Weights of a small GPT-style language model, trained from scratch on English Wikipedia: 19 layers.
Each number is 500 + 50 x the weight over the matrix's rms, rounded and kept within 0 to 999. Layers, rows and columns count from 0. Numbers have three digits each.

# up: layer 14 MLP up, 768x192, rms 0.175, rows 147-232, columns 0-47
# down: layer 14 MLP down (transposed), 768x192, rms 0.154, rows 147-232, columns 0-47
# gate: layer 14 MLP gate, 768x192, rms 0.164, rows 148-232, columns 0-47
up147:516636466485528407520541448507530465524469430432553482505476542522463484463477533510402564578558487555579498477435504488536519469452469562564483
down147:523517508452509557518493492515496477491581505522466469454502476575423577464540515499534540444442492463507510531538482513485479558473455443435477
gate148:333564450509528482463511465567485495534568469500508516469542481502488461449545400408576513492533407396484529433489458451466390563462498460509516
up148:625560540504487370487490470506502602479435499469568518555473496514529462539528513485502450503476461469439544556411540444487547530534395474470469
down148:424394521452506574480454630518451591525491494442393472470451511480462519484448502451501490458440508538454430494443510427521591496468512520546509
gate149:426603489437547482420544559470472526459605499423598537537467532530500479583500448536553492504509455450491543518418573406484463502545587471448477
up149:465484493438483462401511459445480471519539535393504481449423529456537545613413476501570454501524414451585489491592490500542459573425549512555531
down149:346561501564477622555551518576601556578443513509492489411597493543466417533532477529492575469497515494490430478533507487500433487537535551580510
gate150:482491503411595498538530555456559507518458488464499467608452391539423635514559438526485558496510484486492518491548433462394558543579419443404500
up150:508548522553486508525462411484513476539420411507475413468567497492454492426488527531498509442488556490535557538516481528473473494528524562472529
down150:455520485496493492565573517504459460457480501461446493481533521485507474539494535535534430561444489489536484439448542526494498551475510657445547
gate151:442478533504565557501578582446509494490531410448478457505514579465469515567505470483524484552413469528503572528465510524470556479614571508503515
up151:515488474500486484413491483425481509518538520507501500484464465500475605514572493527509469562489576448507422543524400513470474442470408569500507
down151:570563521542515472512534457534499444557512552507420475454575475532572507467448466524502496461452552550507557434554494561510444511483509448531519
gate152:426520520534501589517587424506490504549571507450631583435441474441554476530459451536452559521429516505470510474602479555449505556540500442607492
up152:533509493538463493489530541425610518492516460518543463467498578571447535574439508469525472432502520573420486445433546580570499431528615503557432
down152:555514499487440441511400523563420456540464482472446486520425464414627485436501477473367484449525521479551499491516569495592480509476569499520523
gate153:517539503482566531459527504577452597530632522435490486446584462439627554499533388523614562522587451491589491478537525499518565508464535366488465
up153:581520450619480576595540391497526450471420470519501442575413486445431591572545536483440461505492572552475442557608562439538467436551534520521510
down153:581500535523584550627411493512593498526432434479436436514433487518415508488421439465556469515522479471497451437493499598518442475531511437592468
gate154:475509420612509487549570543481525512399494398494461417506518497459569444495626493627538498515540522485479417535394555438490484456544503583573574
up154:473560544458571519492453487514426531395532453458513421545457578424446516488575551397318481509487466502501471478510491488504471444473516459511506
down154:517391519475416513570497462583480440486479449485542544490457442549538508493541443490539534510496404529607543449543484499479457566486537665613470
gate155:545446498454529557499465532438470512479460553501601500534476548464415425487559465486466454568500457585418515527454411504459482490492467528386394
up155:618437460512436486480524513505482486473464481450477412507449506529494474501469530499546545531589450490489426500490487522507487527502438483480422
down155:522422531568476436408513387550414490498463447474480499516623537511613555432470554576426547520559478550495556476495486483495520449477465487560564
gate156:422517543540528433466591521539458423423397485458458509449485495522582470472573540549481477490511425450562447476460392443483574500519427427444467
up156:509478480524539458499568455425486450452493588525489470546581492465425461543480540538496432523424649473503604533515445379476539472533500456499442
down156:437478493459475434484389471361555513507492549437498504486559492549517487541499435438572532470481530551568486503430594546434551569566475494418513
gate157:419479462492512506547460591542478518512519480620493537572509438519446524522487425495507557442594580404396477408492463500429488449540483558544462
up157:498546458425558535521425581541521486518488502495513500499438539599494613438538431456460425447393456558518419483460532535586564556446485488438506
down157:474555500526452532422476445423463519467514508549468503423518466516498550498448462471537482401532486584511478515564557548377508499454494477531498
gate158:523549546512506593464437521469603479548573508526511533563523426570501457432530489547463568526538536488537510459437555510363365501521529550492495
up158:507491542528534558466522546527469476539463521511481538503497598493568455555501540505551454463492557445546565535350480438482467600666480489495451
down158:563531546489518488444556548478433527435556529440561478442488526535561471497592513491478529411594433520598478594466480464496496524450594494486592
gate159:523539467529592507619489551466489465510484505424505520445438419539478543476526399514491524531530447494533475564514541526491413564465532493640488
up159:514495509489426497589526426451480400481546449486534535487509388478493532499536472497461410484537494582561532488499501576499480519496480529553599
down159:502449403456556480432531499481470514533504498479432462430534470511464442561433564535496395536503596487572587568506493591545468513549505526439487
gate160:463543559524482479502512501535515384483575523449452487511477463436501417352429564474626476508537502452541482545552479516363536505448464502496510
up160:548482488493427449444421530560451519563574435490492474467513383447502551515461453445502521509541380531498458473514553551502491468470528545439446
down160:488510481435461542514502547530491647499478406466516523536443549456432438414545512443504595482470492509525421504504548518458447489507461449550637
gate161:558464434511467491579504508485518500484502482514517521498514479530640560591499495464554571478471547556427460457394500549546509512520511538512464
up161:420553519545530516456469555505519553602517574508536538510407475523510554577503483511432534494481504387472458497480544581487528539517564463482509
down161:582477582474394480559506528379448420393516473560501566523527415554484565505445550450502580468500526487567485467419398510579440426422470540543518
gate162:600409486530535483521496474499426487554477567508547401478506532497488487484509479500532525420504545516482539505469480529395543538438482529451468
up162:492437479457556551450386594454445498475420621497463505584522485445475421500560511510505395496585540463442551441510482520541508586647532471595493
down162:462532636477485514452553508486541477505500507427544552500498391479479506584484436467600529499608585551447430452546432421452519479409544512449501
gate163:523453504451442560519568479507385535544510488520545525446467495521498512536425548503428429479472516439388542437545545500439496493487458500500471
up163:556476457527526419490445593511459602406500472480570446549468561510575518519607507584544543532591532642553489531537434530523480433495479441438499
down163:462547539569524587515451446491526443488536425442445457542430488459550461446496576480495568507545501393506516568556430494521504451492563505492515
gate164:424416525540436570514442457577486481527459508531460573526515471415563576485524451569501597505544528537471460565435493487465471508486534504583509
up164:539526476596486435452530481544467390575484454533438552523419546556574437538446574554467515539478536472531400526468603347540457348491537476496530
down164:544557490543480581556501578519557609463506500424436535494552537473454494475503479462453454513454529499365596519463542550498455500499448429511534
gate165:609499482485588520558538431432600380465478538574482440422479633509508506499478414511419546375458449516512525467542499503470485550397486445457534
up165:513417525584447581473507471382492483425509432483452431425430510479440509536459539510562515476480490508499487501504558461455499457494530495451520
down165:403450458489462503461426547524579487501555467509461574533480487529491558565469423559449558488517539510508495490557459563568540515432487499476446
gate166:405401496535519572378669528487412539474472521439506625518591395529464506442547422546495434523498478505458530494549515432473493456471640517443503
up166:475526543523488449417584458423476487533476470464461504497457448605468558471555461639544377541509570538495500557455509400462431543491490593462379
down166:473555477518523500505487478427482577452523586551460479565513513525367463514547547478458504537498512479473467502384579470413464565510422410513444
gate167:528561526397506456509549415534455438517542474448537515541461526546468503470504449534503550477511493544448426530523530543498508568466556442455429
up167:468517512452535387498514522522563533559370540513519493458548529528548485500610601453520531537554538504488442454604530504388439478520558479412519
down167:564592378598498596547494415463467436542574499513559495461457492516428418468481442540501588549412499531583478530548445565467525449452521507489544
gate168:502470405510578470500507493458506495531522543574571559479577548488411460548563564396478398524489489513546496461481492472533485446500426648558487
up168:507518521492553535471493550366496426651494443482514567471497534448506483523554401550518525606492435434562549554378517559487518517563542524516596
down168:539468503500496548476590504560456574448505455543530600538537515455473488442502575466469468515500496441450532455527481447555501460448442526502594
gate169:497513571442569462521459575481502402484540486542494454524451507361463474449418473485533557535494597501555528445481523447470463572499545444461497
up169:505485525501494525475509446485571561503478503487432543571484495532537494422484490592556538555559428468446516548546436494488511478465514522468547
down169:575570559529542491473562552506564390464462482450573432432638572434498483427464488482548519554578495553480517434511519602568489394467472510452548
gate170:442550439465544478537447510506462419464430503551469499478525570495396513501528579532519477436522442394549526494587421460526566615480572514483566
up170:534488504471463504428487490474470512492485470458512512503437471532558475582523548516530438520521509458473467527550537450490500520593464501525543
down170:503464504444486463510524545488490562413393562564455563503576503441422540460492419480466568501502488447553580519534539457471507555515558530484449
gate171:565507479453390505552517494483547487414525549483593430533437428466490444436530476568491475521480549463538448467488518450441449568501527458430505
up171:534473560552497445523497527506527535447539580487447544518509451527508505548526527570439501541534474493463519594538467465482508579481591518493525
down171:511448407477552507528520422561495569557532536420461540457555553558526550477554473426466482496460526541419533543492528554584421457515496547593459
gate172:505425404535487500529413486504545412510569493506534543445524497578493499488478582539489487408547463421516510462477532562465575618428560531499560
up172:513547556445523414579532546526473551425505416532472535568434482453540513440510524462419565602527524507489524478505482479526476572503537504494506
down172:544498596560452443631497545517609494501587527456499524507520460450487437522508423463546539566500359490386484423448472464460392532559496487515587
gate173:562440520462487564511572439508562506595542591466406501527504516518436558442501539487496467514521553476420552666509571487488516473579486550515515
up173:502440439462421580534488407458546550455619440565474522451465489471466490508510455535409569624520464464444451458528540532495491415486536490478518
down173:539469453507553419555502493539599457490479371499514488517470449511529487401471460566573478396466586446370489457529520531531425532447403538492479
gate174:605494502460498573496444517465578546453470546534392447570498482511471499431563503497494524401427469523566440515379519609541488571524457475572575
up174:552538524375487403539493601512401515520578552396405442463503515460564581474539606463526577523606436550492563534513522462486437475485436398522491
down174:432602495563548467539579519499477494505401463544488471523559500491456495506491527554513557494467486589493447454446459498499551551572394509466530
gate175:440525565442503587494468472479454503577508505474436473548442480569479509517559503500537514526510476536471566453408512585497540621650615442578513
up175:448469470508464538454501596471501571521581483559544543451545573567445546454553545467503593567427490431554536458575438496535530452522537571473471
down175:541564428436460527438460486580566519485461458468555462503627519468578530478531525530435494466528585536487573460481594410451412481466497450463494
gate176:516422419458474443552456450557468434507471601519510463479555476464505595547505460537598534553573495438493416482461468516499393590468367443395447
up176:475485551555468529476534472569557523536422468423482419481539440555484468549505480565504472510578491487491515604556476544521398497477476520510591
down176:522550382510565582457469538473564491484581481568490529506533592395544526432531495524565468523494556586433470531533490519544425497453502467408499
gate177:572448532400469502397470535494431496502501579521466639569600588476472538545516471420494584605524440454594508475436446481415535491478499494407531
up177:508532559405424552664565533423467433477518508542484499500608489553578554475487472525399530534533496432543537561475580494490563454438503459473437
down177:534537469498459374421453488527471507491470445425468461584502472559438458562440522365489495545567547537570456462503397504570485521511470494468427
gate178:460462540530441493523491403561400465575552517485540430527520579471455417516501481467513566491529492547468537463515518496462418566545492560536470
up178:540432516532510531516499452545438508459534532480557522486514595469500533445442595481518510472383495533551442448477463529501472448592508464596491
down178:489443507463553496509566551471467501381469462410490526452385476527539498390574564554578453542590473529499529428483551488493459472425414425565484
gate179:539498426494445486483479495431531413586579512599523499514528471521428510455510393467458534470484434550532442517427496480463474430571530597452563
up179:501466443388506524453508459548431546460599521500532623447428517554449484435475497554458407469479462453440615385541503449570595519455514536447480
down179:591569573495545513537514515522550401530570457462557511482452611420422453460523339526454520499579433449424502482505445472569458465480522565490495
gate180:488464526506444445499529425501481459528503541490497431521508527475542510400530491558466428514565500546435466528543414494511468552473446569466506
up180:524430464531531443476447449482488479443459457436476545503489483563543515422508503533505451468469580497438405578491506451601472516557415519478513
down180:476519497509469505504401461534572518525443599416481497577527505474459462465559517531527560444506426551506547420510545538602464506494487501517528
gate181:526539492420536486475384429548419512424530558479541507451431562494526501455525440461460510571482519427500554527464538521479529463493524428509486
up181:496447490474493474516429489471545587516558545548434466543490561454471472535513452533480406449488519504532550474471500512495514488506567470552542
down181:475550478496515527423486505475557577477571505460522540477530456460427552478537486612454474525506506473559506573527510523482466499557518503515508
gate182:507516479485371549495469469472464492476473586490519462544523469567500478462457496456561497383545450546536560409542428464476545516525506402485486
up182:460411511467431498435499454475380563549518412458566571471430527565493566589558571428522525452559441557416501485528484516476504534605516477555526
down182:548541469489505514445510449474546444435490466556473490521498529515484460520511543558373533571436474509421569542431426541414496548491487500622519
gate183:525463429442508665542582525602463509558513502526455482528559510635585479519502446618524526429495546455603557485496493490544523470528451421497486
up183:483545474449462506528438456493567495495475395462608489581318549491528495514510518565473614542532617520526492474443492537503567535586528529551465
down183:480512485536505433502498540464528576519522517503562462459462514526528485528514576541448574504536463535438489476510410583537489485506470603455505
gate184:474536444548503453606558552454516568426489531487424461470468529556526488426581482550625540486487432485490486491459525411516489539544486445524527
up184:508501426485466448562473504477505541454659573555547568530508530507536444545450500468619529524504477434447444535473530454481494485485500519456507
down184:422490554520620497528593458512483556478461455447509501444471470541461497514493557483490481511535538594491453555482634514489534521494503536556498
gate185:495439516436662524475390514546499483504523505555539479568471464485475546423499450471482577523493491520466500503451469440461412518513486485594581
up185:521542429575415520494581475514526476479519517496531497505491546516498512463608520490512521498453442439447517540627484437507484448436391555498554
down185:491449678562584480484387488491541555555476540485490521558378515550449523427467557546465602500534452552461422499499490508459433505439559497539445
gate186:486534503510502426472521495507582497505479503457454542510477444464413548512468485435574557529562478516586537516598516537469555484430432513572578
up186:439562499474559641468520498520457444575638599575508515458584451500458457496533437462505395525562658545495571496551410531501488561556496486493445
down186:489471515443580509519471454511580493549529617518559448562385538510491613580476495495564583488452532542488561585593570637357509528533607562514530
gate187:460433467470484565539478445470599477523539560474633538432488509463486460581539558454560509534447582475472475445533420528503551455529434555474443
up187:492483447498485596451622503469446548527512567437449441475554474466517536538514497427366524475498510437473482417534451547490525461459489492444604
down187:452488581398494524510466427519367523469432541525430529573470446481485478492542564429608490562454519415438394545499507511535508463547530430528481
gate188:514463492534478527568552520386400459513513478494460477465506543463473463488580550422529490464428518405515535560495499486590533477475438477552455
up188:542536519539517475464465545535498477539530480476464537621473569493471548523445449363507453448570590498454518478504457520487476446502559500426496
down188:485492444475564525393477503550573518412493508516565521596573478559498470583458385470474521487525463548496494461533540466367493509493547479436519
gate189:416441435542484487542545493579455496519512407548426560476574485536514555568507544493488504517437484422615594442517477496487592585415464498440488
up189:535534525527619492463492498463516427516573520554490517494440534456427455494552470511491512614406468446529576476439563491565486380505541488504503
down189:609552440505488577522460525434389542580560507406542559484434524518597463445496574492509514427562540479612515503535581540477612527491470496523474
gate190:467542507543461471554528498554483422443486511571538514565456522496505465475568544499506461469513560599426382496504443476515485563656490560528475
up190:533563521478549489644591500516500500483522528481586517523432468473502443499466457500440450547577486565517445584462481441499550440425534493502548
down190:506557508549433457477543548456487550525482434446541427490573504442499502508543544465589494475520547536630519433615482573466437495537397468516526
gate191:455403468487483537571463484481523545593485454506455560517508479409469377449464482427493500482490483623498538446507482427431446457484510436494483
up191:372477518471508500546540452536531522445449532454481520494463526569405470447492512542513591461441443551518487484453525499511420438553510497454566
down191:494560446454503479498513452428530498443562468498549503521488546487562524388583445507503561555478470432567401519515499402503461538538456542536511
gate192:525458427477476525468451377440447481460455418498518469485509513499421522387508503523409437463551548528595466465478483452434555479503506462458524
up192:509551587463529530588539600559421546496429457518576502450464448490557499475549606548483493450471520489380441515499447509547493574498507611550548
down192:561463508513534463606363499470463442470494458503559447445498444504538545487469487522516523631495476513494497556520550575494520522582564436514483
gate193:536497480482529511534577538512440595559459559435508488407540494513530541419500449505496503456479514413477556463432463516499519495559441415498494
up193:522412511512508533498420421450483518552517546423485462520499532479519457532457562491435539518502584508424608424438466457539509484553507474541496
down193:519529447540485477419538516542493487536493470475492462516501465491558496552530459447512528485494467539335549492447461538469507445571475440513486
gate194:577545490500537474540512467489504511559482514536432423512400419529566479491409533540543510485412505530515542563464528454488487418599491466501426
up194:495472557454532551436483484479423487412466454441551457576423472454510512592446520530531575496437433534510451545538502467527545415483433449470594
down194:577549558567527521474484524475596409595385392476493524512457448533549437513524504350448430597396549465467512534434558487533493536585472492454500
gate195:369506454425542475518593429459522508454416440559558525518490447464473477480527467488483400504522506564527526488413521518518506443477582493555501
up195:496496465562581455410506530392549536534426489591468424445367496399474399561413414382457409439412533548574501601579581449542535474492494603474498
down195:534546482451518478481418431586511477447624434539475562448506533548568534470582483553553539401552584489491498463478454519640621438462517471466498
gate196:505525511453477492540498510593472466467469449573435511578450524469456484515536546570449390418509524544562581520519476466519498482554472531466452
up196:472460516519492418539532441457560537452483468494524545403512492559445556475563534557538409537429555599486487640543504465466448465475521501414477
down196:478467507475479599460458487615532587583555499586498512515526444530566435430504501486504412465545488530496493575511446494440528461626494485437546
gate197:528525467545453469558506463607515512523515528415470457542471609596428547521556532496477519441413581519562512451481602448589598516562603463569490
up197:466515584512478545482497413568506442491562454512455511510485464426544552493591451490441503548524565505451353510446506477460450460499584493519511
down197:505591509495519487543465519530464447523441468483536460408450586522517500529459515455521547508550553436557499511510529663526441586499522448528418
gate198:483564537527528475519471515459510556506474366562464471517566444536538486499502504501482508523548527499488537571552471464517384496470366493513524
up198:417478439488559529480481500480546519480460524493455502452507552482439466605492438492493557541489393545480459504454491470441469426471588486451518
down198:563589449422526496488460484490471534560435452463481375468541496523514507512604476464529540531445397489448447516557540524486488483530527560536481
gate199:591474530463495464501503546541526581573429589402400455432521517508481444527467474545501531581456512467581571544555513515460460469499580490522552
up199:522465501489560436448586461525442542538514477490438542564560420489484485475465395568549616482582504460468421531566507427535400537567507546540461
down199:573461454533497587578449553566594545478401578571533483511571440488519532513425476426558391475397577531434538477537431484521550566441475482458488
gate200:582501561543531494494504510531489488504544543443492505596537461522462496491431496520476482472513535530416494409493488455440385522424529454451545
up200:365447498469564535554485512433493475461551549490534529519498570505536489555413446513517528541503567535558486467457469523463505445501508477441501
down200:567461501465441563544480539528501327482476439472459551480530530408486545552508562423599439476479491564519508548500499550538486408481567487526569
gate201:535526488581548602505461507441552508535523586501495439513463575625419492562462486514500577479480531487464529398440443502550492525407561526480551
up201:464507511547502518489457456562517615511448451467578529461576508500477535543467557563580472413514518567600505584551412538500478475464511571532504
down201:509571529509501505596507462457488469510492514470545484449609553459472509357507492507466504545476480551528463534555523412610462495393520511516455
gate202:516440509452401538449504423551502449457494499551515558506503493466487497458501510459463551450495534491599495481493416538516558449604521542486558
up202:503484627536392545424531496486457554608524590521389591518588537453510556488488528510517444527481486568486558509535491539535499506472425470512532
down202:482518559447442443430448488508527490453422555537520553601513517481501534532493446455525463550534444528442456433513395522496470501410472564566511
gate203:464550455582484444530527414513447459524525517498526448486592545453549486476461599549504580424557514538503451480528440513577553430579647514488447
up203:546496445582469581492545535540583531525603545432541537521534472486509515445481501450458553501447547416490560410533570602548470501467496494511557
down203:496517446481487463493475406514471495427499530564435486417421466493431505514526529601505475580498530453460544504427582484451557563475500459628529
gate204:528515491439418553430438477506599569557569402523414450493485587607496489525479441518513430521511510574482446483506496470499479539496562512461501
up204:516394643489496495488493541493446545489468450472456555585527570477450461431509518501624581557524513447536420596516584472447556524530445515443483
down204:437422515482505476388586465511549463542409501455467445569484441563498406461517524513596477485491513514367519489478478349521572507471491424595453
gate205:580534435424559391554521476540425492450622467472459602548561444481594428564529467617480484547543566532565465523423560543538562510496465546438431
up205:520465543554573515478380424533484583479446495485506495433494426537576577498578423484450547565484487545421504472524489502538554483435449483488464
down205:520537558473566561525598535508496487552590576481536541504440558502377365480532492479553473532523560524640511613436501601513625520477537576421484
gate206:521491431474571468447547512476442566456473499463600532445529547416537458446462461613504491529550448513590539526503592476517567404577528514537423
up206:492485504456400459497469420467528530545547560564456516488445474550494580511472516566467504572448446563544460472544439494504549551475547488470472
down206:499521564490466602449564523496466523466568448449519542505528439578458446545434504551571456456483647526553514524486557510455444446495491476502504
gate207:533505521464570580545506547463414552481542512531492538532453568570387432561508545471474400476607527501606474522498468468552485527451491435413504
up207:543495479520472359456541439380419529447465551516400611496496522547452499475494543521554431527514434534477495525554561511494507460517403455509488
down207:428466454438441486450590434505570471523612538545582629567502535499556509490459439557568527443420556480519555513477553494460475532575596409467601
gate208:489478405528515590456483501484532462562531477498539461486583437509485491484598503491463433404531472531607539450595551417547421465407483477528533
up208:473477547487526435490488454540488484506532568461453522543510413444545509524382500499539512497500449437438531497498478550543499518404604586563603
down208:500480531488458472542443495660463459392511488467510514456502471470599494514425501436501529471490474452549568501566494470541436613556418539447486
gate209:507504561507572518537512387608474570470493573502492469439548572419452521510532460447501557503495487467455475436574493539505509547459602532601524
up209:465576487618591419486477482446459470487489451561467628439495596559540390509569540513518592568390443405567524479525574533407535534400428502552435
down209:505432534422414629552572555590448397544572488526411447530514502456493530427433617466486579490507513516531455488586515504517500488508512536514479
gate210:483466452575498521453602545500490540538435418452458426532436612556602474474468432547499603489492496448379539547556546440503399499578505471556436
up210:602448513527532451526491526573473490459534525634570446416492470488515490523461442501523561513382474489543498548482478440496559506506386517485430
down210:500518461505406457432481510513489506535503587417444478506489464529484488538516463470429481480500614486618491421501528514467475498570426490515438
gate211:532386516562513430393505469462491469511530524542486494478545562484493459429632564550593522480448529488519476498502560498376487582523547574516543
up211:464410609594528448470546455496389471516513625476420544509506443436487512530494615499586466513504444455410521483464462493426572489411522490446594
down211:429469436517440474460526516576512463542500499577501575545587521500541539446528428507501547418551522457427472564439475501512529498477481555490534
gate212:531498492507453505585441456514502399561562533590517505480470592471469523460491483547506497468605467447506542500358525537513528534530479502551458
up212:566505526485539502481482510428545470583461495468489505489491466482505457505629485461506522536500471478462505534479559484504547527536505452472471
down212:504478577540539527454498481584533537443503517522431518555518515521473548478521478423566552438468514460522470559454497455573439438436534472514472
gate213:536420552455589459563551483438484566540526508470485491527504415457527585467526473362541480460390475555445452512523447485489519402529456564505443
up213:487480384486483456519472597501484503561500468513454535481488465482510394565585478526438497424509457497431487502587536540478521489401543506499517
down213:455387500497457505486470458420444602543497507567487598512607552606552582475410614450539470489544467399492478413513557444535491499576548463479483
gate214:596485533493501483550561426575577414489527436619466519528536583390473430408484511561404495442459502521484503515461541506534566506574458488475450
up214:532467482518536461483483486504472573496526572550545478537550493486443542560477530467502553587537551514381482461585463436522604561446481477491535
down214:564607587496488459402378561560512561627480533463490415480575539563535627522497610533467570458540499491507489540604499385558506506474534518429524
gate215:493574459511544522489539455470564439490409478515367520509453474512483523426490518500537521493481512485459439454521413567400500580521512502406572
up215:495493531499498524553509514549595608536417538596484549512523454517528511499489506534502535476494578451456473438517459496481488479567494534434457
down215:577530495494483422452460534484345402510497429598572512502472431475498442449537484511552573487565446485375452549482596375496480508498563500590543
gate216:433395514470538484529542479519591479470441585640628599421520488527535441503535482544518505425585502486567508556477442539361508408530439479492529
up216:463511501460485525477525511583540550549424463506485575448522431549511514461492468504490504550596489456558458471498480581507440426521541396508523
down216:385505409621508458480609423420560410445482535427484555465482537436460503475524501555551517444558615516545485576437522554498495546387464411579560
gate217:458562613459556463381460493401485509543543499513482484476551446498518591518528401484491586444478510445520543407478566493549462471427456527490476
up217:438448441462567583498491368587514420547511543520463529508545460411500531585477460571565461501505557485467566464436497492524543485581447479516487
down217:566532519566499499541584523504524554599550439582483521542469490431522615385555461398483508484553518474458561535576520475397499490558599476481492
gate218:384518520557486477521421603510458563443544479465540504531523477521511470521519425506520509510555415391419435555611492478507532513508546425358532
up218:481525557331530510491581542523507416498525498469568479488541507443572508486509436528487552475488461482460545504546526414544421473540492553558564
down218:489478530498522533398581530582507518484527522493494457487444415489541538532558449486375560464460523521368626458490493451546542528524519465493528
gate219:536582520456508553469515458471495502493518484442497563540484537428534580500457426546471604490473475460574552478427512442642479532459580490525508
up219:496540470569451481496518561427523514487483595486468490459499473384462467446505536456402454461487411504520547434474470472491466485485494490476478
down219:424511507419525539484454473445472513477552440408519458424421409530436565561537487559515607534490498537576488496533558479448512525551603497550533
gate220:546521467499468516478493490528387452492510517546503443525427532463455486599466483522523612528454546467412478487532514535384551577543529472502526
up220:468488544615419476541455525466444560521537537461449511490486529547493529623469450527479410408557539471446478452534510468540506514578434528502544
down220:492473423389527508512629483570438467502489588544481414464514480480543499552527592471570580474511502496549567485586429536509528520490542362488529
gate221:467494531406531555488488512417534472561468463475525549503536548493482529434529455508512525483440448525543472521562552460553496584464411427520485
up221:506447574441504575515435515580513517358401505519480505594637516388537403460460487448504525608438480449493502483562578457426574519513518474456403
down221:524451557568628517523528533519510556488520549638560537535573519557493674449555488548528499486527466552472504555425505461549497588508455453551476
gate222:533491500530431570482434532501479563507518541540461486483484552394464528506550522546437542506493443501548452501547468483546520474458390495510590
up222:495505464544489515539572432445461527408439503555446600518373572492489539549495556497405446474495490502483515541519516476438503412487568525521583
down222:477507534542470514465567579467519489462540499464447394522479509514476407501434462533529601482454561481519467430532502568510521567521411513475381
gate223:387563526523475383531453336572395468494450495452507514560447467505509515613523449509498460445448445438460483434501543424585484456553464562396537
up223:477499575563462500493377419523496592490522595500505486513375443461497534621484466515610476513522479496542571472520556521486377431506484590461528
down223:515455508448516468650562449466529425515447556525418453491508525453467577590560467517493497479581518464577487497509436498553469430523453516483426
gate224:550572545474529417588492478560511505505453545438496485553466492495572474458499463472415540502561467526498553534476568575470576586496571576432495
up224:527460472442498434453548514549421516449463539506593616452559466485446501495579409490532533475531407427602433507507488536550614496488515518460526
down224:533478535484475473505454435430500577441619650455499424553513526578455445520509468547485566565528465525393400564483490464472501460538467494498493
gate225:403477414547460483510480538469551469600448452550555502538551406586588491542494483506507603540566464494482534489469514509504483494474506503595485
up225:491456540483480469489495480526473494503385572502529545509551476513482550550454472464506406573565573476538519569562571441477464441481543453580582
down225:479563511499557485416464617472521439435467440490516559473334498609532467445585526490485519530498396557463518533418467590492445565513497510469431
gate226:468520457513445537474570498448462562504436439482419525445524484441535504496632460543493452497505434485506537407490528504391434502469547536503469
up226:636502436488361496402446551514491519530452559532513554459489557435534550559421464514523497455510514566401505391507456504472446495512499465582472
down226:471491451386367404462503562440510507551642451501493445467686539499581454466502487508464490435459457496398387446527496534478480436438377516650522
gate227:485533570570501490521474547481455513506468572452544474476332443507539497478430508604525499463537501482577462565541519391524476458464597448483468
up227:459517453568556495536614462534479485602492484499401509492513399478490405585443519511593441522585495398512488574478429515556503524490488454546501
down227:516694472551483518506451519518412412476516470575513422461452503511474495518495491412501486537507476517469522403473470586503500555495466566428486
gate228:520572518500510502574535467374492487478417527584511370499458531466523571462517539554537406449572524445534522522470586406486584497494508513436500
up228:500531455634546529565564511559482516524509526575431614502495553572425509570484522524491511431475476544551504575568554486579426473490569532585458
down228:441566533533581452489508467499488539471523495494547469421540538524408472543479547406518452517653543437580541476479475468531448560470430534442417
gate229:563440547502530492532481443533402511479412457424502513538478442434505399457411464526462386463512467527510524566483551484526516497506495485534582
up229:449547461458484531553471518539488446527528582533501486590521528401466488458532498536538603480481451541505480532523460528497477430582589536455406
down229:579529595371507503538567554463570323454514465520565529498460521425518408507534490565482448443577536408452544551490486465466442477527478493451469
gate230:476485456466469506588485530495547535493487448508417475411468547475454454503519465536509528529501489481492506456475528443437549496557465599459485
up230:467459509480497473547552485543468443564460506486464458487501448484504510548466527448426547590484477479565536597468442527416476473597461479523512
down230:494496542421390469462440515543539498449448459545472530451523489573451515472465524456535500409512518496568481511427524455494559470465584503452530
gate231:564537467593478512531520413488473447510522470544528521497550519589522451466515454527491477375602516452466550521521550484505585450487491535477416
up231:583589536473541453526579547554475549611471476562620424476478478536484524534431482466581520473455469492554498515502590439584548509493464472501386
down231:496480479559582481521515464519507428480415505493477500454563441458534529511403507429476497491507468474528437509475543540479532544528409554587532
gate232:544515453558471497424484535397473545449486564506534500433580575435473492497439478478368522509459412472467505489452482506415481498527450539452544
up232:498541481452505459489600540429520487434479496528447492490373522467492433519472438455481492499446514508516458499494570516504589485448511448447406
down232:496486546469456491443522434553546512499504561556548482538503484457503525511477542534515467559536492472441568545509459464465537582541533519531466